config.yaml
norm_eps: 1e-05
init_std_up: 0.0293
batch_tokens: 262144
doc_mask: true
Each number is 50 + 12 x the weight over the matrix's rms, rounded and kept within 0 to 99. Layers, rows and columns count from 0.

# layer 3 MLP down (transposed), 1920x384, rms 0.149, rows 969-994, columns 0-63
57 56 61 40 49 57 48 52 49 50 62 43 68 43 51 57 61 35 31 46 50 51 42 60 41 47 54 72 50 60 33 42 45 47 34 58 55 44 66 61 57 56 58 73 52 51 49 50 37 38 57 46 59 38 51 67 58 26 31 24 55 51 51 31
37 60 59 52 66 46 65 38 62 54 39 64 59 59 45 47 58 86 59 64 63 28 48 56 83 58 58 58 63 38 54 58 85 51 58 27 45 57 41 55 55 60 71 53 61 58 38 65 50 18 47 54 67 54 33 49 57 14 42 59 60 38 39 47
38 44 62 48 27 41 36 66 58 53 59 46 62 58 30 57 56 45 42 39 39 59 54 25 52 56 45 45 67 68 45 37 44 43 58 39 50 55 34 42 44 31 53 63 53 61 27 41 53 42 59 57 62 48 40 63 54 71 39 68 45 63 36 37
63 55 42 41 49 38 59 43 37 35 51 45 66 30 47 48 51 48 36 52 62 64 45 39 56 61 81 41 32 41 66 34 56 27 51 37 44 47 53 44 51 54 62 57 52 49 65 70 54 31 69 65 60 56 52 43 54 42 49 54 63 53 62 49
64 58 43 55 30 58 42 35 53 57 64 51 69 47 53 60 52 35 24 35 39 51 59 58 57 54 69 57 46 62 53 64 54 47 49 56 46 58 59 60 63 42 56 48 56 44 64 54 51 57 57 46 56 47 61 47 26 50 65 40 53 47 34 56
40 45 75 51 50 41 45 50 47 43 65 45 55 50 40 26 58 40 43 49 54 69 59 26 35 33 52 70 27 35 30 59 32 41 68 49 40 52 43 66 55 62 60 43 42 51 48 46 44 61 65 67 23 46 59 59 63 59 58 32 76 52 51 54
61 57 61 46 31 12 54 57 56 43 57 46 60 35 43 59 60 74 41 40 55 32 59 66 41 35 54 56 41 47 54 26 59 73 68 45 43 59 32 48 39 51 39 15 41 43 84 62 43 50 36 60 67 58 41 59 41 44 45 37 58 77 48 51
36 28 58 58 37 48 35 46 33 56 52 51 36 46 55 59 62 62 38 61 55 66 53 62 40 26 64 77 76 39 50 35 67 37 65 57 55 49 45 48 39 58 45 39 61 36 56 36 55 42 27 70 60 45 53 40 37 33 72 51 45 42 62 59
51 51 54 43 47 55 55 60 32 47 33 49 41 37 50 52 59 26 50 51 44 48 62 69 46 34 66 57 70 49 44 57 71 50 34 38 55 30 54 43 39 46 61 38 54 33 40 70 61 57 51 40 52 63 48 46 16 54 53 64 68 38 62 58
78 61 24 38 51 51 28 52 47 53 80 20 64 48 41 39 46 62 53 80 72 58 60 44 50 74 28 42 57 73 45 51 65 27 39 45 55 47 34 41 36 56 55 63 63 66 61 41 59 34 46 27 61 52 37 49 48 63 40 45 52 69 48 49
46 64 52 58 46 40 40 55 47 57 39 50 52 56 67 37 57 57 45 64 37 33 60 46 52 56 51 42 51 64 61 33 34 58 34 52 63 45 47 41 42 62 41 61 57 45 58 66 55 45 39 46 58 57 52 35 47 47 63 43 42 67 56 63
64 50 51 50 52 55 54 43 66 51 27 45 55 48 67 42 45 38 67 77 43 50 70 41 56 32 64 51 40 45 55 51 64 45 42 52 44 48 55 69 41 62 64 48 35 59 38 64 58 44 73 55 47 64 53 52 54 58 53 40 30 60 77 39
65 56 56 26 53 73 40 65 67 59 56 45 58 66 50 56 63 40 49 34 59 72 47 58 48 56 51 50 41 39 53 40 60 39 42 56 43 47 52 52 42 69 57 52 50 55 54 51 55 50 69 43 52 54 61 53 53 67 44 33 65 39 56 31
46 38 60 57 48 40 70 41 32 42 56 60 57 40 47 36 41 25 48 32 46 30 39 64 48 46 59 51 43 41 52 45 44 45 45 73 62 43 39 41 55 51 48 41 42 56 36 45 50 52 54 60 50 45 39 40 45 21 50 50 51 49 57 55
50 65 41 54 27 60 54 65 68 22 52 55 51 63 46 46 64 52 38 46 60 52 42 63 57 51 57 36 57 42 54 31 50 37 65 68 37 51 23 61 52 54 50 77 45 47 47 36 40 43 37 41 60 48 44 49 75 25 62 61 68 73 36 59
33 61 50 71 60 54 51 42 52 53 32 55 64 42 57 27 56 57 54 62 37 54 45 49 47 42 50 39 47 36 51 69 44 41 62 54 53 50 72 58 51 37 49 56 45 40 34 53 70 57 52 52 60 48 47 51 49 62 41 56 47 66 30 61
71 39 41 47 31 65 59 38 51 64 64 15 66 32 86 39 67 43 42 39 50 42 55 54 52 46 49 30 52 44 48 53 76 47 65 52 46 58 54 61 59 45 48 41 73 70 52 57 51 66 42 42 60 66 44 30 50 50 73 46 47 57 25 37
41 52 86 62 50 54 52 48 55 61 46 45 72 48 29 37 55 46 49 43 37 60 34 84 62 71 54 44 60 56 40 40 69 46 57 35 45 27 66 61 46 60 56 59 51 58 52 49 66 44 28 62 37 72 45 29 43 65 26 46 57 28 45 39
63 46 45 46 41 66 38 55 72 31 58 36 47 45 54 51 43 65 44 45 38 64 57 34 48 40 44 40 73 52 56 77 45 46 49 22 75 62 53 76 55 19 43 32 61 64 56 66 65 56 39 43 72 65 52 80 53 55 56 57 41 49 36 39
39 40 65 42 50 67 65 54 34 48 64 42 41 30 67 51 44 42 55 49 35 47 57 36 75 57 44 69 36 37 36 46 44 71 54 53 43 35 55 36 37 59 62 54 65 64 43 63 34 48 44 54 19 34 61 38 78 45 41 46 58 69 45 38
42 70 56 33 54 51 60 28 48 33 51 57 49 36 70 46 42 48 57 56 45 46 68 49 44 74 65 47 48 53 36 43 60 59 56 68 54 59 43 46 37 32 55 54 60 46 50 27 49 39 57 51 41 42 35 33 48 28 34 39 51 62 52 53
50 57 56 63 72 68 22 26 58 59 44 64 54 47 64 44 62 46 57 50 46 62 57 68 65 67 36 53 73 54 46 51 64 33 45 56 50 53 61 51 55 47 37 50 28 54 50 31 59 62 55 55 52 56 51 36 48 37 67 35 54 48 61 47
81 36 37 40 56 43 44 49 42 63 49 45 40 41 57 68 71 63 51 58 43 59 50 49 49 40 56 51 27 57 50 48 57 51 30 47 69 35 54 63 51 62 29 33 36 67 40 44 43 49 53 61 59 51 46 55 32 68 57 47 48 36 56 36
55 46 19 57 43 59 41 34 62 56 57 44 60 50 81 45 48 34 45 40 57 43 63 44 59 61 55 44 54 58 49 45 63 46 54 30 51 51 41 53 50 49 43 53 61 60 66 37 63 28 55 46 31 31 51 60 40 57 57 43 41 42 58 60
42 59 55 44 44 63 67 50 51 51 32 48 32 54 45 39 50 33 49 43 54 39 43 56 38 60 49 30 39 61 63 43 25 48 53 37 35 29 48 29 57 35 63 61 53 36 41 57 41 38 67 73 34 55 60 49 65 51 49 68 43 50 50 47
57 62 58 58 58 46 51 30 48 38 32 32 51 33 55 50 39 55 69 65 68 39 33 48 47 60 59 30 63 54 52 35 32 64 37 59 63 48 59 41 59 55 47 35 68 32 53 54 37 53 28 64 67 50 64 50 64 48 54 64 46 40 44 34
# layer 3 MLP up, 1920x384, rms 0.161, rows 970-994, columns 0-63
54 79 59 65 58 57 58 32 40 73 39 61 55 47 58 57 56 29 46 36 58 30 59 28 37 56 59 48 48 50 43 44 57 56 31 59 66 36 55 49 55 65 50 53 44 61 32 48 52 57 60 55 59 59 41 59 62 56 55 27 74 39 33 26
46 44 47 37 60 60 61 34 16 43 46 49 46 45 54 45 59 51 58 36 37 24 59 77 44 55 56 73 48 56 42 58 37 55 37 45 58 50 65 49 48 53 48 45 52 53 57 51 56 47 68 45 56 52 54 23 30 43 62 39 54 35 66 68
74 25 43 51 67 65 46 33 91 54 39 48 50 59 52 30 32 35 64 41 48 66 69 54 27 46 33 42 40 43 31 62 48 44 54 65 58 51 50 55 30 54 50 52 35 54 38 56 56 66 70 49 51 64 44 46 33 54 36 37 68 61 51 60
41 35 62 62 55 44 59 58 37 48 35 57 42 39 54 47 39 66 51 55 66 37 39 49 50 65 37 29 76 47 53 46 71 60 23 51 54 50 37 50 43 63 38 41 58 69 31 59 37 52 27 63 45 71 46 53 47 46 51 53 40 29 62 40
55 72 39 57 49 39 48 61 36 53 72 63 56 49 50 53 32 46 43 50 64 46 56 56 52 52 52 38 57 38 49 39 61 32 65 84 31 65 57 57 65 49 34 56 48 52 28 57 35 54 31 40 44 41 53 50 62 82 59 61 67 50 46 38
40 45 52 43 40 71 45 55 46 33 41 55 49 45 57 55 23 27 45 65 45 67 44 46 70 47 32 22 50 32 62 59 23 36 60 62 51 32 69 44 39 49 46 59 60 68 41 43 45 55 47 28 29 57 48 46 62 47 26 46 54 56 47 45
52 34 51 56 50 34 59 46 47 49 40 62 51 38 52 33 57 50 73 50 36 32 46 65 47 49 58 81 65 47 45 58 43 56 80 34 85 64 65 42 60 31 61 47 33 44 67 75 48 60 51 54 47 59 45 44 33 53 55 49 51 39 47 45
49 56 51 66 50 67 38 63 61 38 60 34 44 48 62 63 52 62 51 52 50 44 49 53 45 55 26 66 45 39 32 65 46 22 80 37 50 69 50 62 49 50 52 44 39 48 48 52 55 48 37 33 39 59 30 62 23 58 66 28 53 46 51 43
58 40 53 73 60 47 53 52 51 46 10 43 48 52 54 55 50 49 38 46 47 47 38 50 63 47 78 40 51 60 34 42 67 59 70 34 53 34 33 51 38 43 62 22 42 39 41 64 59 67 59 56 42 55 41 28 68 78 50 41 63 10 72 73
56 51 49 52 51 62 52 44 47 56 66 32 49 50 56 57 45 32 66 47 52 60 28 37 47 52 31 39 59 45 43 62 67 44 51 58 30 40 64 54 44 51 43 50 52 45 35 43 42 35 50 44 56 46 60 46 44 32 49 53 54 40 42 67
21 62 51 56 52 51 53 28 17 49 38 72 47 68 66 52 54 55 68 46 60 41 58 76 56 33 35 45 44 41 40 23 67 42 79 66 43 63 54 39 64 53 55 46 64 48 57 54 50 49 36 35 64 53 31 47 57 26 45 78 52 49 32 93
53 44 41 61 38 45 47 57 46 47 34 33 51 39 50 63 50 36 62 46 39 32 47 37 52 60 52 44 62 53 29 58 36 60 36 62 42 47 43 33 54 36 34 59 32 55 51 51 57 38 59 60 46 50 26 53 48 47 40 49 36 56 64 37
27 40 50 55 34 28 47 57 52 63 50 72 44 57 33 30 36 69 47 94 42 91 47 50 61 50 42 44 48 49 55 35 44 34 55 40 23 62 46 58 54 38 52 46 63 55 63 35 41 82 22 51 39 56 59 67 59 53 22 67 57 41 58 61
60 48 70 68 42 63 52 39 28 21 34 69 64 55 48 71 47 50 47 56 56 73 48 64 32 54 38 46 49 78 53 34 55 15 71 62 33 68 38 52 38 32 46 37 59 41 26 73 50 35 52 58 54 52 61 30 35 52 55 57 61 60 19 39
56 37 40 56 46 35 46 70 50 51 64 46 48 62 56 48 55 44 64 59 62 41 43 28 61 50 70 44 61 36 43 34 52 55 34 22 55 51 37 55 37 52 36 50 72 44 47 46 51 50 57 51 75 71 49 43 37 40 57 51 51 29 41 40
58 53 37 71 35 23 46 75 49 72 65 65 52 54 39 50 74 51 71 52 61 45 38 52 42 51 66 49 53 52 59 69 40 58 60 55 46 59 56 40 34 47 51 49 41 41 44 43 58 30 36 43 27 46 75 67 32 71 50 31 50 43 50 58
52 63 29 38 55 52 58 39 29 49 60 62 24 57 67 44 59 37 38 53 41 42 26 48 38 66 46 51 55 41 64 61 64 43 15 65 57 58 41 43 55 50 66 45 62 48 50 40 39 54 33 32 44 36 46 47 49 31 72 64 45 69 35 55
36 49 42 27 82 39 50 44 49 47 62 42 38 52 31 43 45 37 30 47 52 46 55 38 34 53 56 65 54 55 44 51 51 38 45 58 61 48 61 52 67 47 47 44 51 66 54 56 52 46 32 58 49 68 41 40 32 60 55 53 48 24 50 51
56 57 45 64 79 55 37 58 38 54 53 46 40 32 64 41 48 39 65 56 55 26 37 64 43 31 26 38 82 52 55 55 36 53 42 53 66 59 66 46 53 39 35 57 52 45 51 52 56 45 45 33 72 36 36 51 51 58 57 53 40 40 56 59
68 43 50 47 62 51 46 67 64 54 36 40 36 51 52 51 58 55 50 61 43 60 27 45 45 26 56 63 28 60 32 34 50 64 53 52 71 47 61 59 52 59 46 39 34 72 41 50 23 47 55 48 52 76 61 52 59 59 63 59 63 27 42 41
31 53 43 55 47 50 41 30 28 40 25 35 62 67 76 39 69 52 55 50 48 39 48 44 50 42 57 60 64 37 61 38 28 48 51 40 26 48 39 51 34 42 77 53 42 32 42 64 54 51 66 65 40 55 35 65 41 36 45 38 19 46 39 73
53 68 59 50 45 42 51 52 56 36 45 72 50 53 43 54 41 53 39 60 58 46 51 77 39 41 52 59 76 21 40 64 21 43 73 61 38 55 55 32 57 45 57 54 58 54 60 59 70 35 71 43 40 41 45 45 53 25 37 57 46 56 42 69
59 43 57 50 56 57 51 46 38 45 53 51 39 51 48 47 45 89 80 47 59 39 61 42 38 57 59 38 49 44 44 40 32 52 60 57 42 58 29 70 79 52 52 60 40 55 05 41 45 65 65 35 45 45 47 57 66 52 44 42 61 43 51 51
57 21 46 55 60 41 61 34 47 56 34 55 55 68 53 71 40 71 52 56 55 59 72 40 32 53 62 74 55 37 62 37 67 77 39 68 58 58 52 40 48 65 69 35 56 65 43 42 62 40 40 53 43 46 68 43 78 44 45 38 37 51 53 63
38 51 31 30 56 76 53 65 61 43 28 50 47 55 45 50 73 47 38 55 39 49 61 43 58 40 38 60 47 70 60 53 58 15 51 65 44 44 22 66 45 48 42 38 49 68 59 38 68 46 73 45 50 68 35 31 41 43 39 48 42 46 55 51